Weights of a small transformer language model.
Size: 21 layers, width 128, 4 heads of 32, MLP 512 squared ReLU, vocabulary 647, 4.34M parameters.
Architecture: shifted keys, capped logits.
Training: a variant of Muon for these matrices, 174M tokens.
Each number is 128 + 32 x the weight over its row's rms, rounded and kept within 0 to 255. Layers, rows and columns count from 0. Numbers have three digits each. The size before them is the row's rms in percent of the matrix's.

# layer 3 MLP up, 512x128, rms 0.141, rows 342-448, columns 0-63
101:120160060158086150123091167100139218163184090118114084096119140128166106115122123104130162171123110132161132054151104117122110129176070123163180129140139115158110208093150141181103175094086138
086:123133093110172151172106141138106169111151146114121083129164161085164109126138113128066082156103142146144143100137169152123119170120135124095158096160133140153151181127140133157132160089099190
095:160093153105139136115154139091156129103228171114141151131148121096129134149119149175171114145125058123159136075151152178116154120138162127119143151159120108165103120138097164144122089128059125
098:081151106069127146109135087034125145170133120144155125133133111098153171140142137151071131177126116147122215129132158167104070141127124071138155091066108152188035098153137176162079092131078104
091:105090071190183120113111109147128113170169135125128123140098133121111182154135080154147099107072161154146175088059145120164108147140104102119097118112124078109158153116113106086157111083118068
111:142104112102128101159158191078149125106142139173112152132156145108099115132138055125155142189137084179187149127076135122164149111151083116120118131155104154110177169095149164119164155129069110
113:097139105162114126044171138149117151122099086062138114088052161088153178103150142106096127169152175096126139033163065152134106104158104152140185103180120148157131082140116121130130104107147115
106:155105128148148094122145088110132144112150104183077136108113149126120099159099151056141124157101133115133131132136141166090183180144162147062138090125145159097098153123163115132142120145071104
094:063162140146142166119088212079136126145163127087174120131107169130167120146083134131178184162115125075135156167143136174152075149145115145161170190127151062141108101136106134146138118154134102
099:129146144062128160090088110181105131116156139116103135103111139121180156111157150118128152117197157135192157114111146142138189131172140184124085136138105086193085166131128121091127154094077090
095:082188153150090162137153066114100168114139112112170110165124149140104097147176107121175155099164125113160089161131123144150141103140187106149187106191169189089118121124132109129165141135132098
107:074092109157081085116092118143136106084177137110140125140154149128086097114140094078107134184127124151089128151022152111147153140171157184147127117115090168156072129173057099153142157111098161
096:084151121144204199134073075132042170176159119195128075127106102070157151103151123115125095146105121115133133121129173109140119091110110161134172135088081114169118095160176132118117089145073188
081:126153125164060133201139071147182148141143131114112105086122113078066147111116068174113108099079069189077120102147124131157164137136109097058142117095119156083164125110159124106133117154127096
091:116094135114116152132097085112216098147155171114098101155153111094105082113151154146096146121144135078153092159059112113162121103150099141109144146104124140051135067095101196108158098099152176
103:072085103103095064152078105125168129148107156077106147148121120168148102117155200119144079145196115150130176167147116123094141149113142085096160132122134103107116211102146130123185144142097077
087:081097123144081123150146084097077167106087097187115122146184145141117117159145129175157100111098102086088185079147183183131178139114123176158169182120136099143116120108085113125113091038111121
100:127136157103175095101135121157118135142096124091139108136145188112173131103118163139157142095149114175089125169081045110145123107132077120151133145158173119162122109121115102097184189105161079
098:143150158121122086106154149100122140133071062091111085105135124144066088098138103125152170150112151206068125172133161143177109121187119189135136127125152126149099093123073170117132149112092152
102:119095146161110130107124127075106116191094152153111121178181123165097128153138171163079192111137124101078182174128152107146091105151150101111150144112105130090186133147121127172126156093119166
105:152129071113119198142153143175099111090119128157102153210171101137137107127126088168141113153197187096099124171152125146150122143161135169135094109133148100107127102079126147144145129079134075
102:135116149128091204136111103184150171142089099170100144150121164125171206101063112194065122127144148129141116128118082147117091127134166192116118090082187109085100095131192106118124085132095160
095:104105076133062104179112170109123101164194111154149134129108134138120113116161131073169094153121101060135103106145183148119165173132138115077100161072133092157081111149173109149135114146107138
107:088118081143121088132136144140090124104108094165177093082129109112151126211133121129126166174180131108083084129122084146180162152155092122186120136091111122127089079116124134089154079124154179
119:110099155110160149111061097106113132145096138149117083111151148139088044089139166100138146111123059195134166084118086131076116114154145142138156132072126124173088140143087125154159107088125093
095:155095110081102204120142163131133152195105142085145109145121066081103137130116130139113158151177185110135129066101130129096093118115150149136113173154137161118177157133151155189161148102146158
109:117073143078096158131105095105134090128105213069131138110140158138140152095086123137129071100082120150127121104159197189136131167177192113087188151083151092131172106193137105160166097142144138
100:079135191170109138149113121151137142148149139177143131134100117155106078112133110156222111085133095147083082197137090146158081156120193058123109121175147120143091123137123087125088128061101130
097:160148104149131140146117167148109087164140182142137109172157122129141142140175134166114159106105133155085129080182135136115149088165116104154103090145072199192092120184150124166088110091166171
078:110187188117154152150096150141088122156124158135135067100169142028135124146164157169116098164118129129160126125114168110169083182106142138074175131161135128117114143141171154149117097108129124
113:118149141118122121091129121145171159097159123150139137146143105093150151119129104114138114131174120144115115141115152117210112114135165149134101157251136156192144154184127086139121170071114177
107:138090098174105114136111162117110158158176206104112110146092096115149080117098185118115139138092169098119093140103126144118056144149107153154134091139148139148135147052107184118119103112125108
099:085141204106137091136130133165163151191172116112127174147155198100080134140162189127192117127125127179128125159159090109114098106124132117084130118175132146143138137122108153119107105086137082
072:099103090088163168162154105150156108113137157121112148138098128100138121103163110112157086181206125122098144114103189140137133108134119120126171120066062088175133126055128168067117142102132154
083:089107112106149084147133117174133141111089087130137125058106132114146169148068085160125110134139149120133152078121134168127106080160115167174165066121170106162126082100100181191115136089111073
093:150105203142105092126151166141127072067099117101100097135138165125127077110142154097134117147099139130149228152157158146112108133183151078170148102116112104150170178151167094211177155154092167
101:134116124172176154104117127145145113126129148131152094115147158137131085130077126153139118102124095084157156132125159090156075097135121133106126114144178162112122078190092111124140141141128126
108:049131160104082071115093162155092132074165080091127162119096103087146162133065119172066144183161093163078127131092097166107123084122121109185082170133152164097134078105135130175118131131122114
111:107130117189135103091184113047212146156146103134131091122152169163102122090102095103167096104114094090111109140137133139152120092139148154176132132144187138091162113115148188107131084111140146
084:162091123164162117129156126087155151123189137173077124186079116098152171108086168131195094106137148125115106133134099176088151143095150122158116044108131128111173178158193146110115120114088061
081:151175149107095101121150114183123123131199148146169075058126119172137120124102117164136096085158057193187150122144088177141144166139134186060137158127144136112120142116145162102157153154076121
100:134157155134095095145141128111059170139147175133097117141077079100167137117193156204139122110105143109132151112154188082070122183097162037124121195098152089145157060102107129115120140141147131
106:153135081116151191118097142105094133125147148154146171155119137146066075182093104099143150152118120143045152126129124075110044153149138103156086103194084113149074160156109160125154078145117122
103:070125196131151101079148110146077099131129120161134101097141100112143125149130143140142101192189120147126111110124083166124114085137155053128162173078150135127149134096110157166113166126104102
102:100180172111100109105136089160114142093161146112117133138118128117127179167110053183139104172148119115119131071153138100189176089171121131154163138127144130112190099089118101191184133107190120
111:163121147069075132136052215105141196152144113100132108101128140082181117107137189125145126122157146173111114113145049141114087181104132157079107137157111099116103172111127125178090078128103081
091:109084108147053133113140109067122133137162139160070133117153090128093115143173110140117174107072136145059146062150130114076122125133134164132136143161073177133163116079048183102119102100143172
085:151141135136116088124117094150160153178129139118153091147131088121117113143143183175155159209120177200163135218130165116109166116167132111116134193112087178118153098090063184161172165124129131
102:128139072099104155188165109085162169111163097150084078165129113168093140089142131138183144099181128071190145139089108119109190163202108125097098138074150135174132154117140067111116109099114124
078:121094109095114098140143122086140153165144092098135185148158116103079145169151114168119088124134184141096093115120174121090097160118094083130137229110109127124105109138123121116177099148118139
086:100114138123138164074140098136103154084118114109187066169085114101129112147169133131161216157162087159161152146126109188092152144139141079077122155110102139087114122099113097146103093124156051
082:113050083068172111129146107130165151129147169187101117192188047103110146102062093135173115128107135097148107135156169151166166152094086104123139156125199127092106139136123120158124136139117157
113:071146191096122093158149110110051208133105162103169153121131116158128070153143110117158125160127090093078150125133141148101146177142162138097123079113168131077155114082151084119110186157122144
106:082164093138072104153102103141115127158199163126127070162118137120202144104092153175092104102124142190154134143175173157163129121165155145135130114130133138149117092142109182101133194167124151
106:085127126172073132098103082140086080137160135154128179115091053116183133110135112142132148135119116146111095064148135117118167095153125144099169128039136105166168112016151213139139129144118169
085:116180103144117153098154091115125138145070111113112145146151135136124160143150100133097047125145159091125089118128155132158127170135093140152086208162104095117121058154144182121135177068132100
068:128095077176075101090160162091143138105091122105208113125087049083174117132157120140130082171149094129110157163085151128118196211092065111141110101107109067099126128067191105156115117128171150
122:120192091130104162175126104142176161131093184089131147149129144144144156101087120149123073152168106057128182155091171145161057111099078129127181115110109096119124153131146092175138089101109065
102:142099099092160113141111132156092134132120086163117100187099128111128090154107112119188068155146171131135146104155080170122111095136129114130129158083125149199068127136081157110114130131099111
100:137128156053112139137181108156119158162157145114110139191108148150164078027156128109106111085158093108128120158110118148099124173144178111132174117179104175102105135119139165094139119146132095
106:047139113090155200067135156108084116110094176135176134165119133138154148062180188156117146147153139183190090094127089175148122154110171142152147117104134129114067177163123063098104103146105147
080:104126175075196150195144143083132199146152086050098087130064176114131151107098124074159134188073156104119104124192114128146179155172117164176078153169098149179114113153160112171165147123111123
097:143144111085166133095138128145121177158128111157150150146109139125126125141079129145136097162158140155149161129060126075093105140121156148145096129146117112218071090140130172157133145132119088
098:072123156108120132166086143066076097039127100107112115143184151139167069102094171081158178125178120109101127105072148156118146136113084130069103178160139087151113170118121145178102099172112108
104:133120194118119090127100104115068135098103156070078106075121127066098129184163111089058108142127089116170095143080096165084174123112196082155117084083104175136123094104140133113143103124101144
094:109090124088138114046149086092139139182134098139112093076146109147136114159143156145110128138109110101160107100056156149142102118115144107093111135159138105082161150123115117095152136087108173
105:140070123143141104118124103175153158154154182089096124140130154086128098113129159137143109134041139167069120142078168139156150059149141116100077122139117115106108114131126158052159148097097163
122:163097086139117103077127078084107122144138163162086106157112192129094121131131175124154128123099063110108171195107135101149071117128110095135140163163140147120189096182068138100128073122134097
105:148106113095095178117074189079128140181175188213119113156154117130115140132116142167173111100140155132125092093153120146122126112167186164019164139139118193129193149182128192137146159092151178
098:115154147108112136161115105138242132160093117123106114094101092101165145112176119126132151146109130205144086073120169239130117150099151169067154120114102094110152151162115199121135124131076148
081:167175062134172163101093103109149115160149140139082141177133135143101113132071099122160101130063120137111139109113130127120093132121113157174088184078113024123148061161170114081150193081133148
113:111142117151113157171105094131086101122062108132165099130177128123130133115129103118134123172114172145105101145091080150158134178137169142104105175122141067152091103124115187059150126130154085
100:084140156080098170089119154154181164130071158168107158176139123129087130128100089162126100093104125159127135119156106122138108074158140093150216115158083117135164141183142109099090145149110084
094:155101135153172158179101141096112070119130112103102117093125101121144125084137179181185127081089174206181123153127132137103107123163119127066071101144125150158161116177090120195135100137097117
085:049099177111164125141129075091112122085122092159129116078103100171138074136168102194131102117128105114092145128132117139203119148118132140113146130169084076168110155134155099122154188125121122
103:150181129130132156181105126133102151176175063160097106063145156079086186141129164164092084130151096148093164125154155156118135155158109104129152144122149117151123136109081109116078097150104055
094:096180051130167098034147117111059072146138175167135089095165075111166178116127100094123152142104138145121160114140124162117142099178142154117086160127124134146113108083154115100167136146135161
108:104167164178114149114068107147125133094151047132137100097138153112135118138138131144150085155194106120099167128136226166138091117126124139118153156097131140182095147154120135104124105107106065
061:155169076119130183086129141139123177155141184094104116091142109084135153131108091156133096096165095139128161148102149114083130096072121164129170151167122182139128094148118134122139116084111099
092:206107094165115047134170177137150182123105146150111183125139162113136177124061056166163178120131125127150093138110149134170112137127206187137128163146125083132132131153142078130184125138128126
098:095167153117112144118182111203063112084186103136104146147153113137148171142157123148137109096112145126095133193118089165186129131159181136131099146099122078141077049117132107114119140102082151
092:111153011131177114136156175125109199184158126124125151135169157133160140131158080068127097092139106115153120111130144127089089125121119104128177095113198122091110060088122170106144095095038105
082:117170152092068130145122118123123112142091132102151136146107130164132130139056156116142165149107144184174113122193142137139146131153154100103142125151140127096150179097204093108145075157089094
102:142144156104157149140130065126108102144183141100089131092123208099160143108088131099139057127120077096091159154103092146142161125121132134110098120111090125156126140116110134115139113149151149
102:150101171116117105181187149117143117123123158123123145084119112146122097172181113108144150118147135159118154172125115126084222104186150183100138142119118148132090106052107121147135154105096106
112:122128103074095109136074159094176109159113083132150134071142104130117150122127117113127196130063029209130136100165112138107146130170141071122142053132126152166132109173152129179102170091082133
110:055164127141089152185158143094130125031137162090134123133133176118150070140163136146163146123165165159125154138121144105119094147138164183146171126154145096130114132071137145099118123145077132
094:176128088145130088100111138114140181134172149220154146131196159086112147081131133133095165201157118091120105068093166121137170129158104042156161118130171129108133132095042110133101116094125209
089:102142113122123167123176099145113101110136170066130111160158197193108105136143178116098091144175118094096109113179081129117156170111169187076134109168133146190110116171148116118159168115180154
105:149127077139154147139137149074118148122150092137113140080120128123101090181095112125121085112151107095118065083067123149128144169153086134173158184091129057138122119158112147134161124098108144
089:143122104126143122155103163152113175149123136127146117089140058151150090120166143199127098173179111142136087143094169109117109097114154178133153087140143098185108117120109101123136112130100184
104:113078114154117113123089113096132131191117147108118101106144160116110076086070121113148120114110099116140145135108140134115132104075148061122177157152124111064132078161026132154186134130172069
085:108149095149151150162117117121123116132163162146099108121133176195050136153124132077164103088158170140152128078075120130123099171072187075113103182120117115123131166181083104158095112146115160
105:141120172154116165113147122169096126114101168141184073138110085141126117116142147117137148124124198121172165089148153164129170123100128110136119163159164128096085120128091119135112074081142059
107:057154183150137139133112093193167110151098158034116042112140139124096135107159096109105104103095218167114086154063150150114111155124154115154119159142148065110151106136158139147146143099130137
108:131139120174117135224127156101058096111205126135140111155133149112120153116097147135188179159148145189092102133060181130046081169137148129085141113155143153184133090126147109140142088109136070
100:183123107118157090107137084138136112080143112133110118143153174132127161122085087122152137127139101171103122165093124146123108115172194171074136065112187102122135072110136119112164157103149115
103:066167047095139096100132155123097056104154142077158129111138084101158091120158046136161106172120132103153136105102122159154106035129141121133136117140183144121105161144180147100139112159148090
105:063112135122116146099130094198124090114091108167113157078106130095121113150097124153145156191126131165118097115148143128136161124098135179149115128107133100126128190128094105198176105149180093
103:160122146121157131162135140081150139134164092161103077151172124075088129182150115091148114121147175083079126164133103156147127143112076150155056146248127197058160096108126141116133170092137136
099:152157128165136146191122117205135153138162072174078111131125161148145101143155109087104061072171112112067155169104097102123163116129180139176081178142160123058121149162145148121091153092102143
114:108097139141085140069159090136075157158146091153122117140186174125173159161082153141113113086128145160164152147090104164156129114198147125095154127174101066196143082144104157122163115130129159
111:075142088106068097102124131146124103153171185150192131058162118133077177086197098170117101120144100143124171147091124203127149126112130112110157136127181136129088101154100115110153122145121100
100:096142135162112159187072044117128137139118123103088145133152139130098124125139090116130115135133106148084103102089149149107113143110099144129132192102114111169089133114163124160139094097161114
074:146139113080087067169134158169120098129111204161100114122104120109155156183139122188151063139126166198101124104120073210123142143145051159094091052146141152199115121134088115129138132125160127
098:127116131113129119121141099136137085139056084119136085139110107100132118093131090148138153154108169116137078155142214149142124084143067130124112118201107128121126107152137126112082066075127074
115:173106123165138165161147076107091132061114193132080136144098192122144130131145105099163082112109136169112122144168108142188074184107194158146078078156145107106102109123196172136131111135042115
# layer 3 MLP down (transposed), 512x128, rms 0.143, rows 342-448, columns 0-63
104:134154140039099140101127136140131167170091159122117132055111118190096136169152127120133084177130160120155125075127146095165100112112106129128150137126145156120055126088139134073109137142120092
078:167101110137154119143124138155153128157110096117067153132154144154098097159147143136099187163120122092145140149132109098152087213130115094104120181112182136123101107103105045141182139131160061
098:102159102157107114121103067099137151131183152103179211126119071151150119113118107139175079123182094152133135114064094121122095138119157142123123139157152085134086166105107121126183053169118119
106:148192077152159194099062125154074115079088134094092107155148077182116147092146137144062109116144090114075107149127121087159124130119146091164159098064074197105104124150121157113096130106095145
095:141114179122066165124114163082089148127075115175127140133128130173128113121063096101132135060178109158104112093136131140091144113037164126151173116100095134110119151093140077107131147104116127
112:067049147199144117107109060144116104138142136136107170170105146127135112093098109085096108107103174097123107121136101182125134097137176107155098171150040107083134092138168193126129079126191161
103:094090087089170105062095085126137132133053142171115116146067210161126160157117104122097103139130161135164099111123140170168120107124111100142129148113178078101106150119088156122158105140123161
114:145129150114167209103097176135133120130134060102121077107167070098130201136157125080104159108107122169145094166105082072122128123179125149088082155184152058152098083179085074174126165102106099
104:146124100144156136114125192123165193097110162103115173135106156134112164126119112142127129157152120117143136201140110118093108134096152163135136169154120092152192082163105152100089159169189140
100:073174183149128164116108123157113133144078137170142142150083147183120075175109162129160094120121138119083107138144115105156119146136148110056193161139171116148121147143116114167146074162100143
092:160182144064187068146105109125167054121100153089128125062078153132133125070088111151128055145107098130134113133126096099156131098125147176114115089202104178111115171138104111150128093136126128
119:101138113094177110127142143064108111108105098147121147213174134109148133158081143155164086103105146135133151122147107139127176158191122132102127122130170130162134145093171113148110141173171089
081:073143128166200166152145154147125161148127152107104116169116157137154109067112130114163131160093128154113128150137138063110128089117108215143100174109152124114100141169123122097108170107140172
075:169111143117161133101162077013140126116117143093086129098102123153090150139162139102146132072165159134152112129151114173114083120191132107103077097074172101113116150142184152074139150038068130
090:154147137150178129171130111041085160137213086131158072101068196158185141121133110040115079114093106206080099108155122111150172183126134127118105156119140163155122130155115164135133146150096149
109:163133081162109128117140097139091168104131099146134064089105145142157138159110159132085090172170110133117121094104052142068089111120133156124113138095094167202092154112171135101106059162153110
080:181126102085115142104163123132124130153122047177147144148114158055168143132134179113105155057107147105148109116127165109138168095144139135112152089190144144134163120114082114132183145121204152
100:163111074114099094114114149136104187128127128083117093163088144096107118195121096198149056134073168170166132068144140106161106167167125133119121082094123102119146136087177068087148143123092130
107:110169172139171140153150101126128098124165065109145112104170159091141064103148137145126099096170120116181086128024112132109141088141107070093096188137183075129162117041139165134146144140140151
105:077154070180126087129184104129144100057171091131167131100118173053124139116119084083115082151167105159132172155174116109109090117137167174141152137126140117105114154161151132177090125139062135
104:133164120123118128109101102156157120079147176121099151054191141101130127149152156172080118111123135163128119136106103148137161143112176106141135093118063116128101074125131131119148117167119166
103:109080098099149194184065097044172131110123081163101123095158118104106055134114122155149137171132145131116120104158117099156132154216135130108119120095140129166107160110132177118080070119141109
094:182143128128141110114147131127153124141078137146183104158118193113157098100198118168014174066120129095142155126121086153089162124169111071123088132122079167136158150090127122153161114151163153
104:098082089148129126102209156128133093159124174109088128131131142089151173131132107158119134085119190131133125163172115150117087133097112044152093065039154112106183117140148133119107086131121113
116:080118096175123069142157154114124145083148113100091122176181169116170104151156098158151103120038159076143103139124128161161161194116105133091089083095076134135129126118095120112118151181129147
093:090114149183155090097143075136096140160145202107119173077122129124100093114132143120170139126085159104162152158123125170124173175189094085067114158101067087138065104095096155079165098127092101
114:110089144160165212102173117130134173192116148093170119177146120080119169119137098158139203154128130142225184170123154095159136122150161071111113139137106117115099121161152124143144140126147140
097:171168137121072122125148152161084154114096131118079151144147087118115120160126121089090120094110149147114089097146119051127149147073082096149104075107149157222125129125095199152116177115116145
099:182126139084137096137102089137143170148139150152060147112140101127167108172133145134097095138145085210138165075133115141112140136155055082185145086131146076049103185180073149150149121129095063
069:087092061144190161131162125129137117123122178153138097164113131143024062114097116067167103135101117135142088129153099113111126082138070156173174205101125209129112135158070140119157154180088120
117:155164136117136180159187082213135085149144178060119120169162153101133105080126127146116113135083145135172119131165120093110104129069108104117166098100135111117143111082156122127171135115148123
106:144189162112213125149144155148104137182087096121179083136130141145101151154161095083094130119120101165110121104119186157095082166165160161119059127171127076091077110142099119139121167113109067
102:107074196115112133148087163153155138151069170152062136105033121161096102137127098074096139122136168155134121164177131145182176134152102149131152126130166186141175090078131155095135103111155084
080:136059161104098049118112184222109144052114133129194131163111112143154101074135126075076097098156088124170147116100114070131113159080119104114112105128121123149173110157132127132120124155124133
081:158103139162190096109172166123148139124106126186168102115148129139074087154167128123137106087101063106181173132107134119108118147105201105117108128091170176067147165137093140117134131147159132
091:128173147096101195138196106123132150156128062105116179130144120136155165182079114097114137059145139092103063092125102087044080088174131105155147087083166133108156081109084108144123115152141150
096:121052133191097117143128109084141079176086111151131137146158165165136181118170137133111145132159181147121167079114050169128143139146131104139112115088092091089127189158149138053156079133143128
108:151150122147113142096170141145097144136098152048145152106112152128171131100107069076141097109083177097105140099122123084122107184168152141081131095119117117169159160098131136109174126122145117
099:146149140126161093157117119135078170100043129199055187098117111175124104121119090132163176100142110105158055139151124119125143103086104175102085147155112141117108105160115114118130139158138150
083:173089210135117127087092114126143142177109112163122206109174156133120155158105130118087147132160119064168169107152097122112104172139080135131081076139128203163141204155158095156136171140151100
079:153074116109166130168216119137134108156084066146099109117116092178111132126075128147147134131150099135151207151149091153208138117111137077105137112166118112149194097084106146118132114156149164
106:150108159141084172133139143160108117133077143119135080173094119146177086091170159099112167132086117108101137099150135128150134107149196110162050089088177100131106128143153130090141128155211185
110:160093125167123050112138089096112117154115125091141191116182152132102147112155188130104154116125142142150178102143088158139158091136153185046044146166195169153174111152169162111155158104097093
100:133120151152176154106149147130105171102124154038094128195101093074145162099142132121126174131102137109130084214130081150119121070122141097133160159129091112146149196155209195157064164116181134
112:132139126107149098129106106155143147159095160078132110062123110157102150140099188207132126116173062094149116123200173094157090097144159106117156174192114081191140133160126126139126104127161140
103:062182129133149161098110106111114098069115138125136180147085134152086163066137113103140084206111090103124125116154144157104158062138126062102114117193095119144223114147147164140141094147116119
087:127148104111189098102127108157143149064139162081111111141132156129127154110142104071155091134111138132122131209110123183157156065126171146152100083202116116130115096153145157138088126127174093
081:135170140156096102121062165075152125113145153138112122149064117124138120115140085150078142159137098158102114073112145143128167158109095156106213125161113165135082167142113082152150136141028087
107:145130146159112128151120129142140134069159217163132045094148154157063136132127133136158100081075168086132203117182103047092136103110088130133130130109165145085102119134100145079132054098085132
100:206124131098099081159146135141122148122159153064141100143126163161115168107176120079098136118172170173152104127172100006105109151168105098172158099139160138083173106112127164135152087151091142
081:081133132124090148140097184122164075139061109147116098139117086116167107104135128108126062112159127132086069105188123132074168127125104147146167140154063124117160093141091134190112178128133157
087:136125062163098106108118129142095141111124119131120175155113095155113113128130241172088137117109137113120155158135136129114109152145100127120209120099168097088124099137154144088114184152090104
109:163107100133178177139124126054129138138102096154138104063139144074145145122133159169172128158116162085148154114174171044111146123126080124148091188184119114127125128161145122150104138112178124
109:122106137123122087116122142148149111134150126124181132172107077125139049125070089095110079078119124148110155097155115126146117134161146112164146144042139133112042114167125155120093169151093154
096:175101141152099109153131107153114116135172098129138131104068071156154101194109140116093140054129097150106105181172132135192137127133157074071149097152139179102089049153139141143074191107109126
082:140113102141180124126130106196121171146126065221112133094123134134120136103171106129189098166124092125115146142135122137113144129128144062117078192170125201159102079123086132177101152090132175
070:095107109118142133162112175084155203189128128125089178193110141115152125108154094083107148133167160067145060164089142153122138139121086151112137160101112088085165138102105108122087130135175154
117:161126142149079142138136152145063131115226115074135136182123134102111137089102098142152129162155075173169112152121130087171156165112139110121057112170142141136066169157115125155098158171122106
108:133059119139110068091116077114163160099145120082148145152139071136108140138154152064156099127132169114150177061138122095155113161153066139065164085130166163230098165126138151161104117139101136
104:140209089112200151165079132150141145149129162167120132101114090122114148169094101157119086204137186129190151158152130118125117120117169123148136148131148121143106146132116144134150154078138145
105:126137113134141076130087058119194141115101158143193150055102093159178125121090153092110141105126117131107133079108145129132163130084124098070113128163115118139156126171170136116174122184109100
074:110094129163165155162099161178149125020138073143182116117143145125123073125170202204126163131180119157147133132098120091120140125213172125147142120080110125131125147172081090115146062135142126
099:123067127065170107112137112168202098198150157162156177115115117111080140077141105123117147094100110140165130113090102149100121115161112093138145151105175088081127129118096151142065094113089163
102:189122122110156133205119169115135177106122115125080108134141104112140131215031127069108182130103127115090145127086118122111119055119159068139163113171137103164080166132149177189167152168163136
102:186139131159059101103135158101127122138131124122154208161082154109085141123122120147080153127096124085176120178100052180130103181133162141212107112095132112130140078142138152108080135085155248
098:179165162105141049094047202119107094116143078130109166114101141135107095128090113095137096177072155110111087106134141073129064143124102144185110100161201148104094186169163131150118120105083092
101:079174153114144103105190085071154112080116105122102130138151086150160154071110113080137164154157163134142140135130085096111168134113146118139154167162203139179105121154121105206110155168093147
109:105126111125106178152072083085073197158122127150118142106101120132121167118155117076129118125146197140147121110172109099138133094104147124165010083102168103141131087111158129141109185174097119
099:145108130138127113105142161108153063141082154113158201126130181128136132124139101170122168190107142148077112117140118134116091159077164128168105154154137167168071129185147127105087132105127110
103:086109154184145164175095121091150141125165118153136137134182178112114134102157128161151087138180179124122185145112153100104159115116101144146097180122119105163108094143188091085113212104184111
091:150168201103109130107130133246145139142151082128178168106164131112074133150075138148125169113088050125129111149066122122093084089128122111103096147110103168090165122177181075073171170153124092
110:172142188110082079122122125156160134134067134125174131081137100112044086166122158162119179135099082167169105146099130108134117093080146088114162158139116119133152183157169125089129126095102100
098:090105124137135115094153064118133165174118120113147104184144155163100169091183099130099100124111141088167197109165094132180148113098177084077101118094167093178106093136110109120147176126140139
095:103152110073171108100138122099167059143126131119146143097109171114072129134098196114145134116146135102155161133119125107129144155160132132056136105134110096122120171152121131168098206176116139
081:189144173065150094120166138127086109143170107136073152158143132146153094124141114142114148180108065120085128116117098100184141090128077105136101133118136093207126147128094179126078167128161150
101:129165093125137143105097132138179122107095115117084137096069176181127141092186123132121156136065115116158125128083108120087069100099131139155077142090095126183155120137154112153151202174134154
088:066150172115077107132118107126130141147134160165127158126091181137094097129109153116168067121066075062087162071114097141090103128118095116158065111139114111133122118101139119154132068150081135
112:201097162129164109097092161165166139105142122193167097085106142136103129118142080054185139100093165092077119173190049111113195137156145102121125120176134150142129109155142134173121151118152145
059:088196117152126111114121159129176122197099201089123158103078124132160113159097109148172138146141139146149126097091118104191120158161200188091134098123132152054053197130115143110209090131122142
094:050176133107184127166135103100152084107123112185174108111129100108126078106150129137116122135084163147079155098145104157123094122095101147085088103068113172119145140110071156131129110111180166
099:112139113130054129131160067088140118153079165151075099127083084203117124098132127106100150140159114133137155146140097157152106090150143161167132122134120112162132166206126155154177117125112077
101:109147176145105104128103159131147160179090123135096114193108166169146126169152113144140115115127130173055102174130095110195128123161096139136167145141151134134112122134161094147121121146083121
095:114156141145146172148086165142166116105173074105093138097111129136156109175112083119056130130090174149123152150187141126165159112078126134141112126142145107145148141129132112123086079137101159
094:136110100146093103111132099101185127086097113152062173186091137151120115207136165124137101124099109164126137028161032184085127175069139156123114149079098102096132172133122093119114111149149190
130:148142076097176087164130158192123087135138107133144082099150097200141137182109175141096095078122125121145195144131093162158165111105136079130141117084109103119125173129088101161151113160140215
116:060144085098149122162131136118100160163156120129072145112142178126081185129176139127082112137155127158108099118162137117108108134058108115131161171167206068113159138159087175144113132144137127
114:143132089094155115165084099134081058121086101150129137083065165151115164144155221144132125150135121160128093192197130061127119134115132127118144170129116152168135127138102117114141137119095163
091:129140128152086166169170106052201113109050134141098115202072122156151128195148096135147130138119121150158167154128148157134121130144150102101134201133142055139198158107171128121141109152114120
086:153086043124132129128125084154163133127109116123074161125124089155144127134141123148125209162090144160096139089161132154123132103183117132124161129127109147153118135123178150114211141119171169
108:124144154142149069162107138147141110129066102152105114128122060107133140138112090093149170121150104136127106111155150135166111123092082055159126172139175144124230109089157132073117102149053134
082:161100170135159072157129153127164149189108140129112114189146128135069148117144148145076151095097164141143113118159122154089082193112120087129145098128076138091117200123187172123130084051155063
103:113147148165101164175145102069159157160112115143147137142082131169123124124138160123095187176101150147130157132100142107098112186128136138120096152053169057140143109156198081100161155024157136
080:154066093130103129107123169138124127173093172097144130089133124121148123135144164101083138167097175091123144087132213149091150153140105127153086099156220144129132076184112133189085096156120140
103:152142091135165177104130050122120117129113101180051114136102125120130117084109171150132073131135084163112123104192121132113109128110140133114147100133087123123114138131101121140143065143135192
116:196126080121149119130123142105077153102119158109141106133113100127120087118143119149146129101122133110178140132167101048162101137188075067145099135144142075190126116124130083143152117093158098
107:129123135095122133151152149183084120118089190090086139145141131122098138149122161109095135117143169071157130183126184156130111096168119157151120176134098092116126118164138091184167140061101088
089:115160101111105110176131134162142062154085068147228119170138107126115108156115083124119086144140099082155128101115152170111157131111124098099144131144083128110152163100155104156070128157117121
103:135150116131144148074138110118034147111115129151087105124188136180147123156083094148124160089077170180188115183185136106124177114126139202139136110105108153153147070037165143167092163178106115
102:134151067146190111110127192119117137121112123158134110097118080117179162148130164156130064171148128113129228130177185169112171078118128138109095129175076181121122090163134208109157169149144139
107:123125118124153138153154081173081123134124129109199107080090125134091147057139165121135159118119112130112128183135123137133167142180137106056064133105106113165112086112082168124116079174129079
089:210111149123139144060145163156153158109112108185129113128156131119177155123148102124116184116132123184163142116116087112159082129114077099172148118156184092116133155140151106136191095131142138
107:129118106117187121073106118129160199035116129123123103117092106061076159055151165133082127120146150128170184108092153151169172109124156152177105148122176130144118163169093173162128108149118110
102:129127172126116110112124163133166149112081118116107159171070193156090067143123129128148130089130060116179065120144135142122118139127072101199111109120107155160153134050092107111153109173147168
095:149109143142119100146105139127121098139126140092174129094123125117119130127112164131100141121122148101135097163040094130040107133158091106185065140181087186110122099131114071187161100144147156
078:117110095105181068104160138141156110170148121121111094078093114146183149134136150102115081100194116191148183123175129102137150136145165136088084136099125124132130087127126160149177091102175145
102:132119092140091153098131092125132110085062149161126167088093132131109081143127096118157095101099144113138103088129103176115127089109154141185144140146097175126082100096131101116129147157110124
126:184154132103103195095130138104119095103084132148173029116131149160096107164153070137115092156147163109138125128159150142112114125101105133075109086145111189083109066166106197091187203127142142